{"num_key_value_heads": 12, "intermediate_size": 576, "attn_scale": 0.177, "parallel_block": false, "init_std_qkv": 0.0361, "init_std_down": 0.0064, "learning_rate": 0.00171, "lr_mult_o": 2.0, "warmup_steps": 200, "decay_shape": "linear"}
Each number is 500 + 25 x the weight over the matrix's rms, rounded and kept within 0 to 999. Layers, rows and columns count from 0. Numbers have three digits each.

# up: layer 10 MLP up, 576x192, rms 0.104, rows 268-336, columns 96-191
# down: layer 10 MLP down (transposed), 576x192, rms 0.317, rows 268-336, columns 96-191
up268:555504509497486517541509474537507524495508448485497489494501517508498515532531470471488493511450488527485522552489499490507498556473478486549525491550468468473511423541525528483491494497501508533519501463565460476534477481463524491466500541488545463480443502460542531508481510476520477487
down268:493472492536524505527500501514500472493483491495474541522488441507524489524507513566504523508512520483468517492545520562477496455461582506541522526412524483510469501503497494483508532528540497512493502509473526532439519541521480559486518512507519442517510525504473487467503463448500500484
up269:488453473434492546516490576511503478528472556527473508485502524498502489490506493496484509494467524566474475452459475496501491514515518494510547510525448472492516499539477521460526460452498467506528477479460496499492500502465500541500493498550483489522482541490512508513514463473515502495
down269:472469485521522480489503515501484475522519480484517488504526499527538473508504522478492527540501469483553479515532550479506520508519512520473515509490500489474508488525513489504482507492527525510472505536512558510483506514561525493477498459518507495541523504464477518525474539526491465477
up270:521509491513502517467519499460516533480483481449494523488478500482498522531492525508504509510505499510486445455484523515461513516505471506534494574515501523461509526489514520514526479501534483513493499491468517500492566482451486509486449518482500463499517526573466511514492516475540522523
down270:480485475509508502492537491505476486526525499482503508537498480480528450514484474467490481518523530491503520455532483513498504537449532507498495462498528470500515461475482470487536514481484542507505523470502572507464506493514479520495515450523487507505484474513498471515526521495474516504
up271:511481475534485478497487514489510534512544536506461543565512484502465495514469487532501530515452481477481486466525480455429468484529509495533496482477478509527474556493486546501506488495518489498562557484486503467509485506511487504439512491489525477505525523518509517507488499476476535473
down271:526519458466461467515510482519529500488468518488470527524495477482509480484514439517517459491479487485478515553503496483491471531501533491499497528500525498547529500486473508527507506480529513508551546459517513537494480499498462479551512504516488511532486498504483537515515494489497523493
up272:515500510521526476519505500525524514512520519460514488511511513511522496478491441466527485508513507528503506520475488544537525520486471493490509508453494492485545475452462474439490460504546515471469505453459514504483505503479512477488481525533506505469514522491522600539493505543485482513
down272:518529588476486550477498469547457503460478510468541540511491516454487491470574473557519487529536510502469472518460470509511459492529443494485499513499515510523531487498460521500557492513448487511487498480511524523521522527490506467522528515443491480477481520493486426512518476459486470468
up273:501474509562511492510488529513488487470491482508500521499460515503454518505475508445506489488488506449485485520545469521490488538478498534520527542475499509470509514572482534499477531525548492501539526510540471482498498484457494502504465549473517458492470516524535473503516518566480492488
down273:470484500538492521474510495523475505449498510508474502488492508479479485485493486524501472505476457456466524545500504556481465464501555483534457500519492529501524504512523485484459463484466504505439525523496481542476518504468505504518490465440498540468525541480603499491487507504439558463
up274:517486555517519490490502461504515509502475499503514536459513454487494489530527492497507509507472479530503508458457520478576491481517473478486500523495476487438533529510469495563502508472551499489490525527488482517486533517533449462452463494537480485517495508461547529491527485513514500506
down274:545469499484482506492495507456484455500529529481498503504524466535487504494514488533536559514534475509508539516494512475500508497520482459505473530462514514507527504512491509530487501542537512470505514520483515484485490481484453493458532460468491500475501519517515514504472468441458460464
up275:533493511518482496509477514518522483526525520503481524536452489499470513534494511495515512521521497513496504498503507490499474497483479505461479491501488505436484502505520549532503509534528533468499496492535480497492491490483485540532510500534517475505518508498485470504440528527478497483
down275:498524504488503461486459520491494494503489432478488521525435443484494498504521477508495488537457522518510562445478505514487473474490515466430484504502434534461497519465521466486467550530536505551541494490540551505478508504528519571514500504541491499498479488475544484472539500529528492539
up276:535518480571526509486541491541487504503502477480480480500515540516524518510491472559478497493499502466592475481532461525467497513517490555533542483460501497537468450482520520475427478437539471487504497521490472566536473516544525475451497496491506470475482517469476512502477536495536539508
down276:504444490529474525507544528475470502518499471550508478512479462533522523516470477571478504494506498497471484531523471452485443550421438489522447459509499506512497516479467536523583484506519505529483543507508501476518541522487524481461479479519524483490478547451520496489485529532462539500
up277:483463481505536512454535500522501526446521494545540519493506473554471558486498480547501503485544508489458465531534512513566478474468495520424529484493521527491505471485508530495538489511487475492472483519469504508492510493498509479523525492496454496505511558505490451478459478482552470508
down277:430476521529501552471508494554562522493484446515537537497518506512462507499461534532476486474475494545475484479539489497519504515491491503531549483508505546473477532539503490462510524548522458536474526489522526489518517485545509525517514505504485497528493533521520477501501462448516465533
up278:514521507514484517490470484511515500528490483511460551482494468463508567496496517476508484486495484531518494527494520518499488514491541527519464487478520547535495453552474518505492457520527449554519495483489481512529484502460491515425485482543523484463525464469462508500510504502531481482
down278:520472490456517495476570517491495488530511524508506477448512474498528525482486540539535490487502489473523497493463489470516503562493459523454543451546510503512485497499497520543480507503478498469478544495509497474474508554532453525473518489513532492484534492497493490516496484487497466557
up279:486482497505523470523510482433481522525515489550543517484533526531470505496527521520529518494512464546542474478404537490472512506499485530500537510504499490523500564493467484524435512458489517505433514495541519526511476515519454482487526457490500536509525454523525500493492496448512547522
down279:525481512500495448525508423499516508468518498561557463515483461458516557522496461520494497493473573422472519524459518517535493537512519469527480489467535463526476494489451531537478505506538489513528542552475595464518538511466515518522487522517463506512502514532475481488486490511509497514
up280:503501498497456454518491458488518504508507512480548519489530508507513488524485527513535521532522506436456497532472476505503473503496505525507485515437498517492490502502534463509548489503496474513473465516524515454479508540466548548459510499511484479468475481493546509524507502507511530475
down280:493506472505487491486515492482504525489479515506534495484472466465469498492521480534493521492499487468560512480537472524525434467483527490458493503509472513510473517480472496495497498540456487518477515479504422486497538496501474512515559440502500465501493487515530535499496531488506497511
up281:519525516525475448468481530530498465499501510563484535530510514527439494468557505507514506530504489487471501476517493499519446503502530517473516497507470457487514479529503503550494535465477489476468547505520522492469522513488498511543491492496488482517527467512512497538509457509478531503
down281:498482530521485460501529529520522529503499494527536512488506499526480472531517498490494464473528455462505481493493496459477484566530518517483482494490478481497532497527468526539530524476521490495471495493505516492497488487544490554490464459464459473522525516514490531534448455485521504532
up282:510504479532497472466509503492466527484498509478504456494513508520536477485525478503536488488526472536502502489532506483496449499495496516483500454504537482512468492514495514543484526492495467533486499482510505462483557542496466533507485494485556501457507508512560517500479470496541487561
down282:516509519499495513502492493525488510462498549521481482500488534477476533474504476500509461455523481518481500482480508519492490506491478503523533468508486462489488510474474476491461480506522492449485474504510477534511486475460479530507493510475493507480546513462480495543518517502500519517
up283:481513535485481460460473552509534497539494533512465523545443463545476504498472516473468518521527500475509490479530481508511431514499466505491516445482497493514554550509511563543470538455522478484545511518476513527508499532492496459516486527510472509530530489509538475545524468518534501514
down283:443501491558520470514473450482496500549482548448480491502539512527515491525492471479509466454501514521528521493448456515507517445489583442460462490527470521475498511464494518473455450528481486468515482507506469476481509536480524506498510507469499521549471525505468520479523516478505474500
up284:505464506529470465519411473481536524573522496502509524546516517491508554467516515493489519531527465489503537499507479460517482487477498474493489524528450521490531496507447554523512513490473535441486506483513495474497476512503516544516499536445496505532540470529518501493522455505473531491
down284:530518476472513488507576545462530486492500515476526509491477488522519449527479517518511486483477504522515518487513505504511481528501524499486488481490473425464468489498489510440505528502531546526470504499508459478487512513503489493518488560484458508493512511529502457481504463538513508519
up285:549489489491541554470490500534482513504488495516464509500505484526496513501468529481530493510503516504507486509516488496495548498494499511503465518490528493533542509505510472488470513438533470545464495499499497473482479487509496542514537502518504514468498494510518502500500499473468570492
down285:514517521509486497485477508469534528504488513509481516494461470522513480452525506505438489528498465544466510494512528490549461519493476460490541519480498493508474515515504516505484495496491482496496518501491468493499512489484512483490495523516481512522473492511522521544464546510504495549
up286:511524546473531445492493506484472509482499511522522516481517528461484498536496532526504505524511484457502507457492458488464478506481472543494497476506530522498544525543482473512468564528496522525467514497547455511517542510532550468503522492536529537496512457489463479486508492476496519479
down286:522498528485562517469504490482515503517464460477488529510519512461479455503525504537452466508476511540554483495500521490483478457510501558499500463502489511503508536496538442475459510446461514526482470496486559522532502474482518487477519499485484494517518503484510470499496513479499497515
up287:474527459453457506519477465504497496539505531454503557515488513487503542517522435479449490485489465500517486522534509531523471466461533519496528496538530500509552525516496505490497512503508480491498502473447433483538476498461510467525508534512514504448489506508477497548508497470453498511
down287:508500528492515503483518481472515533476490475490439474513532480513556493517483486430515506538482502522512517532452489511497515508488494474462485505460472497521504487493478501481567500476570476510491515499518524518481493493502464511548483488510471503504474524498550474522511476485526514516
up288:527491487490528543520514539505495521477485502490543504518505495495487460505471468489503502512493496461474504472491487488490514462558470551488484467522534512533564530501517514490506512521471499464487475485522519425448486496564470487496514518495475491503499510517515492519488463536567524505
down288:485463524509525491497457486487485476467540517515481470517478455476452518550483503475523470481479506512514510518518540528477503536481510469489518476526484490451475494506478497515536471470458515534498492469482515478500523515486492539522522475525502463476512525473496508484517468496475538580
up289:488477510492514510502516522474506531471502477503446510531545506514511490449484490471473468494510500466527501503561521513543481496552519496489482494477514494506537479501515510521490468508537517522523555525497496502492505469475493501491467467473502457451475473492520502509504462485504510513
down289:492495455506470517514487480508512503527480500475535495500495489482508481551532500529484494532491499500476476476515452499459501524496496488486522523491542506515445481514483498509507488479514486487465491510519465470468513545514540465496507524498492505520522555480487509553524530500496515487
up290:490483496501538482507536505500463513516495487494490487534540499508491548505493501544529495530522470489508513533505470518531478532493511517473478489497473496488527473505496502472484466498551503523482516466526507463481515476487497517459523483503473505483468497495480489541525484511502514479
down290:497494524515485493482544560495510481444531500517473502515564506489470471488507510468533500510509473484525499490467517470494513484497537476488506486500526462528507510493530511532483495475482547509506513506499502518503476520495496487500462524489544523485509501515520522487529501497515530538
up291:528485468529533486502485517508465525487513528518540531502525511494457511479499464526503494501467426521544467523482534494486511493484500535485496489475506518505530547502587476509497514569496529485518511502524495461523512514443480479473506511513493518463490511500513490560498517471513502479
down291:521559509503520494514514488465570534470489476528486453467503436517528477481492525479505501520549512520478520485498462469489486492463504541465531461481506521482522451509489512485495489520521505476541504491540461485467477518487545518483495493542512485478502506472534469511485472466544528518
up292:552519499522510481522476516503486512500530506469523531503502471548509497507503522525545490479501475493515494488551483507542452528543478524504498500497493518528505497537446490511511489508516517533499484500456504490512488516525509472491519485502515500502505467451467567532489472508451499467
down292:471502552464494498470497452509523519518482514441514479535486465491484487479486517499459469541544507480506477518544513472536510512522492490496492489508484486494443498517487451511512531479533490495518491499473534497505518512526522542530493495486486550519485552517483478521501480470464507521
up293:499482523522460512472508496496476505530476463452449492566467535504479469475532499473467482499496520512503449471478469511517543514500489517495500502512482500554467507463446489482482476523495532477512467464562532501489517517509542504529571515527503493461512494496495499534493510535509457482
down293:484479520504452464510485529530493478510478528509467483539490524534470467527488489466498496471451519492451527477525480504497481523472472488526530482491485484497527501517479503502502476496499553458493516544504551486466486511487523503530511561461504531503472525511516514458526500495530493458
up294:498508504476566511483481491492503512513487507503519506472508527490498467553519518541494518572512509506485507507558441440454525537509495524473503476508479523473526509539504528484495505480466486482495481483500483520528478495525547542458537472549499502447542523495484512478481464472488492480
down294:493491446496515538515505426492496494509482522507452491484483502464515529537516471470508504528522526492492486470534531439484460484500540510497477489483509498522498524483483482538560482503489513493514504481512558515479500476511554515490509484512471520495507532488472538465499495509495462493
up295:498496505491485515510508467493482519505535523463487533469543508541543510504518483486504445499532473472504510504565504514478474498483445512454464494525510464543490502517493529527492534505496492490495533429525487494533509511523496521513497560506502502483476518436488548489508469468478483514
down295:443504492474494501481491470510497490500482517506487520571555493491548488458450516529525526552509502510479529482517504498467479495463548504485499521537494497466502476473480516524538515510484504476474547492503513527491504515487538530456509497520462493505525472485504488492568518499511454515
up296:543508491485551542530468507491488467464484493527470518496513519540477513497588510564505537537484488468530468550490490485501484551456463464534504523502508482460517433491513516500496522543426507500516493473470512434531503495474474476506526501514519448436525495497491525476508525454496530493
down296:526522512454515549449494520490517440537491525505509500514471537493499536517456478498516503544495496442513441468518520531533518491473491495500534502522456458449525486520488544472489492503465509487490483483534469483520495553465506515540498531493473515527490516508526476469498527507538484481
up297:487514479500509467496522507546492507497525492524517489510473478528485516492484510517478496526508470522507455503503516461518518497505499485496497479495511514436523485510521484508504497483506518474504529502530464503515517490466469494510553469494527499526497509523441514523501469518459446530
down297:497451508497521481491494458490511541527470524492482470481484515488481519485495496488477516456508548506489547494539483526523482470484505477511511562501465549476513487546483462473496470559526482499526534464486447499526474469490517533481491476526485487496501508520528499499524486530534517514
up298:489486482475496485497532524480532566484457513544484495474482519486460490475517479517503508487481486513485472509508488470445489480542508527480506490550516510503500498531524526527545495500510538491491526457511491501518496516488499463483491485484474522464454518506440526519485504490493513499
down298:474487494503478498512494510495482500560485471468492496491485541475494536447521502523508496513502495525506523473509480534484495527502540466486543503483483491515545529491491500532491494508495476494551496546478538468476492492520529527480497470479462509492523480521550515503498507523520515483
up299:537560517461513510498458489488478528508493498519486458482532558475505544519537448491507493527506495483521509508513512496504515509511503515487494540470492499549488513500509516522475488462520472475516454454474463492474530568514535502478475514524516484484511476475518507508454479487488524503
down299:473506513567548485491502488499518508517507472523515559470486511480478497483510489502493553474507471484539459510508531507498501494467437535500471504482501533514576472505472505496500495484491532491482514515451517488491504519497479532497504463512555517498553513491468483508512479493482507502
up300:494514508493491523504470489509485529520506530483516497452485510526510484531490470509491441539495463508506505482505519478483482509526479510527474517477470545494519461544512538471479460498528506504499502485474494508481484448506527497429558467492535523502489535501469466505514462470526531516
down300:531446497479495485445519427504539498511492484476506505530471503439477515506492562475510466490509534491513483481513509518521506504476501507469480492549496500504502541490473470515531513506488481502508491510517593464516494499492512519473460507493499500490472491530476540499505521507483510499
up301:507484505496474487479517525462497479536501480561484536538504534490528445517506457489545482530470448521504460522509475503543502521522484470539502488529513501478477486505495495464514503525519497511482490507529483494498481478487511520509482515481526495511473481493533536526548501467523489467
down301:509492485502503492523476493495491526504503473511516493472462504440482501482499470539458494471530526531499546534506561501503513500535485502432472528499447511508548487478493514496513483498513508538525476499507482494557507474513479499486476428510487478466518502521491498479516512484442487519
up302:518478521483544531472532489534524516479509528523497505501466507489475532480503486493458509510459494463557486503513476504490493518509470522521514502521491560479561513493528520517479478505467497530504525512491523492513512490492487492481536459488463514434532500505512501507503532522471531472
down302:473495506522503505495436538467483513482528506497516504556461526460550487485472462513480505508527507529500497521498497504460471498507495500493485504462477479536486514475477511521512515515508535520512504498507446502506467497465492502524506481484491476539476510505426471474528532521493498467
up303:515492456475492495536473496525496496490541524494527497538486498513498538527504476495526451513524517482522518515515545498507503463512502526469522486455488477531525495469490495522523494454515522522541457540473503494483478487499505495510469499464514511511526487483460512480485505482478513487
down303:440519447490513508488513505484473510486491504482494447495482544502531510505492547500517503466481454482498520471503507465489528543518521452538499503532489548498493499515490483481492520521532496507496501509530502511504468489535523487452500515533496506488519465532508468501502538492517479525
up304:554490502507515517495494481529499541475541500510509545503498491497510536485504453479508497534513468471492530499503462479456487504553501499510524470463497470481495506473502549489470490501524501523490496457506480530524510520556472489541485524487458518489491494541510520497504480509480521468
down304:459530484503450486532498524490509497522516481464508524470490516516504515505519474505462499479512488500491500542554492468509530496515509495494489520489473513529476498523477478493540471475507494506463484524531538503488497526477483514500441492546538535485495483519485538486519515470522486491
up305:526476518514491485517487530521513490523519536487556524469497526524525527495512530484496454514476464476526537476534516516524475491503481509500518495453505502515530477464496496447452516498509480524508530544506532482523452498511484505490543516481472448505488494495469503490531523480476552486
down305:506510514487472509489485473482514513487488549519522479485454507470528536500521495529496480482477539524538514527556511483491466472525500493526456516520506462479532510524478475533482465464457545472540480460534541471479538429532508524485508513528530452441494506535482498467478495510495523516
up306:497491510547480476520490489500488510522491550516471516524521498484502549516550499528438506479524470494463454457541486506507551494551479508506519459492487512492501517483529486516495494512518471503531510513474490494456524493485526505475532510481550478470472478480475520476459502488527509470
down306:514522522499517478514534522496520492531487467492528497490487506456495521498481529525483493499501530486481489524461551504522509536497518470499506451538468481490570494495519490460496468483506500466500511480476501508486436528521555505517534515507509483510492538489490451484490497497508479521
up307:499543486535500513456481519478453507513490478475521483523495549456507535497537461428502493499455457488530478522464475509524467494513500500546477451469500470490495494506503476492479522509548508494544454508522576476478489527507505556488477490534516484460466495500492524540454466489475509487
down307:522519475488500503475533483536531479507518550488512460533499488518472487537478507516544493487537477502521491492520509484494494454456509479506486481494495517515484460525496553513550521536497506481482500507518602535469504468494507523513489506521507519495477492517473439439539510526542529497
up308:468514473501489515529560514509510513508453527491471508517494527505502512476502507516484453493516470477521530474506475480519458499487494493491515458521466456484473479534479527495467467519459497522514516513457491515554471505496507542477511536487511473522462477502437456524515489488480491525
down308:520486523504508534496470506498499525513498543509502467493536447491461509461499544511504515495506538513489505499515431532519533522438494499480484479484513501473524511469490525481505543499512534486497500484521460475540515520536504501485469492497503517494475506504516531462476491495516484471
up309:515543501495463484511504516467502481500480524512501468498491454542456555507476468515443484484527511444526483501507512536501527515467508541526553443516499447529488489485541484469511512513502510476557533570479449482492510510500547479489487506474506522508515502533515512519479501489507479563
down309:494512488540475515457442463509507503477474521499488496515456459480509527508496507512487475494487455519503483511539435495494469518529503480499438484489506503554496533478490505473496532504520548492488528486502485542473457476523491533513452523531497565514506566541521513491478499500457475499
up310:489537504487481481483484503472526502536510480520534509488499505533440524505480505527508532518493526525545483464521510506506548489514518518480547480532472478471495452527489524502470524519488473464527546503482511488495477536485483482537473491512492507500496501511525491482500484521468450498
down310:517478550557489491507488472469508506518488487519493521498517545490489491450488498539476503492509456517500509496516476514531492508482544506512490527556510465512481491455540513461507534484522504465494473476510603471484517501495509464490504489496527475482472490534454492530486500504481512490
up311:500504502509497494502495519482453517488515503521481516503485493526520518519475507510490516502490466523502437516531483550477553505507499498491522481491488490522484484504472511585517478525492538520494480467462497487458479448503516503532461463512525475518526545511500518537506520491501477481
down311:511491510495528481455517491454518474493496499466485498492518480505526479486501464444522476504468502521502495481486503507521487500543475488452499497532494513508459485538515567474556527449476525503459482523517526503535495505475538556482516458476504503488474481521534507541525525506473489500
up312:515472490470487492512507454507495503507506476487493498531495525500455538561482508529519464500552490511450481510558505528529495515443453552544524532526513529450509524517516484514532491503480497550532488499543536513484481527459520462506511479464477460513473484518477509517521517472530514469
down312:488487509512464487479532493486485483454494487513460535468442564480490506517463482483535485536497482521487474510449479542512501505528536461469503477524519432530497500530530460485507523488527486511513475496482455505499502478532457481476477517486510514482496515522537521509512539521516502513
up313:492468446545497480510521539482488494481525479501508484549504501496504506512455538463495461512506508471487525497517495507526469519487519520508505461517479496531517501482517493551528494524505507555518528483555525492432514483556492506523478489514493490495484434488528499521440508491444520523
down313:477513488484529516473485504525524505508485492521517485493490513525530545483524492478514499511518485525494493509525480495484504490466464516514482486509489503498507507561557505511465514527496546486486519465471492533511492520474507521487506523478484507502492484504474479464463515506503472511
up314:508486472492482501510510509519495505501500495509516541510478489506499490483465520501522487521547440526495462525491505493488482480487519562473485556474481463470498457495520527510474498515490491487506457509485510494541523513472494527488520474488463505518512506494516508500516482502476500524
down314:488487512512527487521523498470484531509492512532484500465476528546468498496479502511526517500478451473512497543512500478480520495510455469531484539499519529489477524504499482478482459498446490493514477518489482501541536506528507488517501552537529481488509507478496527458477504515498488500
up315:513506487499524507469529469509490502537475558496534493546497492534518510467464514481509458518532489450505506513500509475465494471550484517500502503537480529463511507522499465546506473473532533475508497507513493483510526449515482530494495497495502520482496432515517529537479493520457520459
down315:529548507515443535531510470523485500495453519530507514507502526507542504534412494472510520466482524494475512523524498487457483485506477497454501463527520466458542481503448528511473508552547540504496483516552571515442521508501508495452510470495495467473494459513476469540577471523475433465
up316:462459498538505520526490493528528529488514517520497546529480504493543505487488499440499526567467476498497504530490539448525526474494490531532525505488461510526474516519493500504531504500463488522520494487507508467501475478481453470552539503484490486502446524502495482503544478488538459496
down316:484519497546503513493479489504485493484474487523504501447500490499556532514482499447469470480542506529492511508490477515529526495499495521489463514540473516453476446529515544484456485506507478504510468513491548551456492522532534516450502533483496504491475451545564504512479528553491497482
up317:467440514514504508482497518525503510529543519510537531506487538507492492493485491528471524498508471488514484512542529470484471500505514525482471530509504475482498507503484513441468462477468434525501493540502478477537507478505510502517447531531510500482477518513506530503475474506542495474
down317:543452553428519494510468511524524470494508500514466481528469537507529517505481487480518515448489484523484520479522493482506456502464536487509535554491491518506572523494481538489508497480512515493472521494544504523531519532487531503549462568477485512523518495493494491487530482505488504507
up318:536484496494486488494502501517474514495507517489476480512493497536546486544500560511505523541491463516521526526490507469492513486504495539537486541497523511510491463479505525499453517481482483510463475480491453506466503512504513505519505513484523483524542498505500503537484454512512461468
down318:466465459470489532495484517485538513504447522488517522487515437528499503525482501507515509489508508549479514499506525512507510488500516519473511508489537476469538495468501504482516544462557440525527524494461486499532488447481482493485492516485488519489461442444494510484542503494478474527
up319:507513526541512544498488489443498494500491525544478530521488444512492469526567501502463522494496506466482463524489485477490502552488488485498435498502503512515533523512469471514523473536491489519493537543502478518503474514470478471517507527500539482497504482489501526532490507492493516471
down319:508517490449478481493513522539548514511512512497510460485498512478500481504490526480517476515525493487497477467480472534506523458488516507490477536498481462503532506546547476483494486496496490476487526462493527540470497486499483469468493481526441515514502516484508496486495459512505467496
up320:485436510513484503489519484548508479530521467490474535457528470476484503559475517510512498495535491463496507536512498555501487517506527543502543523497477500534516515528525531489504502464510474509520468456503492481529518509492427533457521481529473453454496477481472496531490502539535500514
down320:419496480560471515493497491525456532481570507445486469502502514496460519513489503552508525542459473495514517464501478506497462577485471511493513538497475485458454513512507505491501519516496485438506510510510498516545533499517486487512475479477501507485483504533419486511509510458480536543
up321:481494492504493493484475485528515511538444554483517472503490525552502493554456511489522496522501491460515486525501497484522448519503539519512512506484515501517507484532545501533469503544509467546474520549514512505514467513480504486494521505500509517503504543523467494502490474491503465481
down321:517512483490515491511456511478524469545501501504502484521540469480511495536483484515521508516537496518510520520504524487493492482516540452485526471487452513537491456529523508514545515503489492462503509516509532519522480513514501441515553528546449530487532505433488484460476499490481509496
up322:499488493515474541486500543507492511507487478519563498528501499478499458531490500489435450555500495518511486478484483507469473509530483492522489492509530468507544507524490482501510495532554484539516508446460497483516499476538494489468513501501510463522511492473515527455541502493518501539
down322:512496523516492511497509516525468481547476525479496483506454488449480535440540499509464489519480503508500508509476536532473489495500483491512493535521468457477540484523474481499475494506531504481469528524514593497487539453524502488470495466505503482549486495553509498492535495487517516496
up323:483470491484555482527502478492497477482497538517487512530495504566515510510445503539519473470532512450510488507496522519485478429481472502484458484539503516505516440493477531515497514533550515505513494527494520474508480447490491515495503528512535490531526508523497515501445495501494512463
down323:496487508501512504517520531494535479525482527530470500504502486463494510457518474503503496490518497479525540505430525494514516507505457487502487498458468507473483538511471506506485518532483521538464489551533428480519473531491456538527523500504492476490474496486469472492486517471516507488
up324:489510533515526523479494500518470542508481527484499485514577547566511537537492498504498496458476492494522510495482473496417514543493476508447518487475470542484521508479491484516461503498515438517492488545494500503475461511517505497506481464462529475465526445467531528534527525504472461529
down324:533495522567509582495526574454480507438488497444525513489487526551450522524520512512519477478499444497494523519541547501519509504486478509509460464496494525501483507441522486502515518453493495507504512493506487472470461550500544510522493513486562496465496511544561550459477500526501479485
up325:511492536567525500477508498500522552494492539563522537460516526498509483529509521493475487527507536487508501535525478509523494483486493528521491475472526510490481513531496508494461526542519488520495478484499529500473451483516496481510524494488499511473511478493499526493510524495485496509
down325:493500531509568505499482520497506481530460515507515494465484461531495530461509468519505524537471469455484507461496504510499480492540477445520530533515503536473471510480498468533502472459499500476513504507449553536473518489484513521496542510508517498504470559509497496540491462504454501504
up326:492476505501541530509514465532481527533488496516498491515483520471481541489525489495501514536486490515508513518476488507519552531496495463509519484535543494484502461511520529475475541470522490486511478555516496524487447507467488452489503520464546491528507504513448523511562478498490471480
down326:480493500516507505486496481476541480480520510498500460530465473545483486488523508529493512494511520468479478489529550479534511440491527484519477510499505519477511499496465512505501518494493533475503579530520502510509514511493503477489491473491474471515501478545486502470480495535529508488
up327:483529541491497493496480488471509480490512533497521520520497500509518509507525513494524497492482502469487495504484502494472519495498515508501506457511467491477525492453574485505481502472498473486502487533487492498527499504495526491504513535543515542464520518489491542471494496515443481488
down327:510512515505523521490478488508479476502489509516507510457561488496499516477510491516518482502491515505487536551499526485539507562484479475478502556472516511523494512508478524498463516524493447471468503479507500471508482458497511470470504469464506503492535459518498518505499528478486503503
up328:476486444533496509534519461547515495466483505513529543522538473455491508481492486530496519533497518519515497476493503524486457521471500522494501476469509491482498536536515490503533463512494479482476465536498539474505519513513513521504534491485498481533523522515484507529514488532456499477
down328:521512527469545515474537540513489477522478525487517478481505532528527501525476501487479536507471497471532475491474528533536545472512500491498539495522483513513471473507487496451450494535466508555509484467506448538498511504470502519477489524510512519521475495536484484494508508474532504513
up329:535496502512505453484459494479458512437505482468519524497527489491523486526472495468476521526462500512515491441468449467511493531508507506475486500517488500493509537485535524501479480514468505508521458540554522493506466483527516459497543559515540489499547503517491531526532509489504521447
down329:560488483516500496498491523490488507450561532485490496509444520429526525505496502514461506492539515531451468511455558496488493532507488505483504465486500505510500515497509467506520504528485571534515541545495517481500528484498460486502511489498492523531477507492491484471439486444429518537
up330:523482492461489526544459496470538484551492492465528491496471501520525501500524473473487463520500463499486495491470527508490533484478489548521470473528484524575508507525521495503512495519511499548500484511498499492459501522523472429491487523490499518524470483508525543529481525473433447499
down330:487510504515493505490517486466500513490514512509483534466500481502439496491491517502522492474480530493503503513508490515529486514520532510492513469493500525495477488475479497482502498504504478476490476525487484496509528466504456507506483509509495535491451504479482500456497483473492503483
up331:502479493493475525493493479463521544489532520539485515496528479490454447518459508517542447480536522507475519492488501509508483450530495496487494495504497523431512513506509484499532514492527502510502479513497494466522504480480430458539539517554499514496488504462506506542506508479473488521
down331:522510492483531496512573517475515499484492503496448442505536472525505501522472539513474531490517514493515481526470498462529481509522517547488464496464482500516481492523532483466436508489529559500488499522462504549499504490504481506535513489443462483470504526484481508501434500492508479530
up332:517499525493472479473498500500507469545475501507484507521522490523510542518527529513507506537555529475478479538464508502492508495467508539508490494499486513466505488463475471466478518497496515496501482499521478493493482503502481493498497486478528532506502485470507492468476508511542508489
down332:470508471527478481486468521517471489509542495514462502526492521464499500498516484498516502480502516504488533515505460443470414528511503498530531510493503495542515544532492528503518524513531443466522497486502509517553491455495481520511484489512498516502499463504516524470502511478485503478
up333:493498468473502487503488514500502521481510499469476473520491540482486496492519487491517487446522486498479482477497531490529445557484508543498489459533443540514491533464518545500501531497526461515494485455540487496498503509554494516488505502491503492492490512540476519493494485527520506502
down333:511494514507484458505538484495503519512527523497484526509472501469489469525484483465485495515529478494504496490474529498479486489513513503462538537505530507491540532485489516483493502525475512495478482478527476522485494530498474509459512497520523518508512503497502478478496530463476508438
up334:516478505512486516474508476494490505487516480545482502463505481496458468505485513527461467541530476544493454512462476526487463519520511544498515495508553519507537534564484464462512523516490555502487478477501545493458506507496509454466486528512532462497493501513484522525460518518458507462
down334:504506498536471486468485484508502489507512471494474518513506517500460527478489473479504496470454524468509551489489490525477499515485516508533506533459532530494466467502507496499460513533513491505472479494516572490474507465526514500496509500489521530494457503508533449530504503527493480533
up335:485485435490500474525539454506503485498517481487473505542520537524501503526491515506541528529508496497496482508531516486501489460485531519538517544509533475561494514490482500509496474509525467533512490490500475487463484495516489500446511544523505490477502495525477487483497504457494536498
down335:487547529537493539500505495463475496495498513508513460500433512473486512455499532530481527459464488504476522513486483474520498518514513478494477515514437515503533465512512474488547487477498520498506514512498577516464502487483548502512463468480458555464520488495492513461508515541501489476
up336:558519503528511472512504520461492530501474467507504501507501504493525476492530496515531518478550480488526508509453474513457471501514498555531526474499493442525504523491460515484466520488536486541501534466498459520477526551488504513464507551477461529475520476414515453495534499541495541488
down336:515523537460482496436455536474493520493460466513474485456480455470497515522527513479507521448503514532509509499474487495479503481491526526509498483484464451491488538518483506482519476516513501507475508530467480529528521522507472519514499445530516483515488541547584487486516484522509508475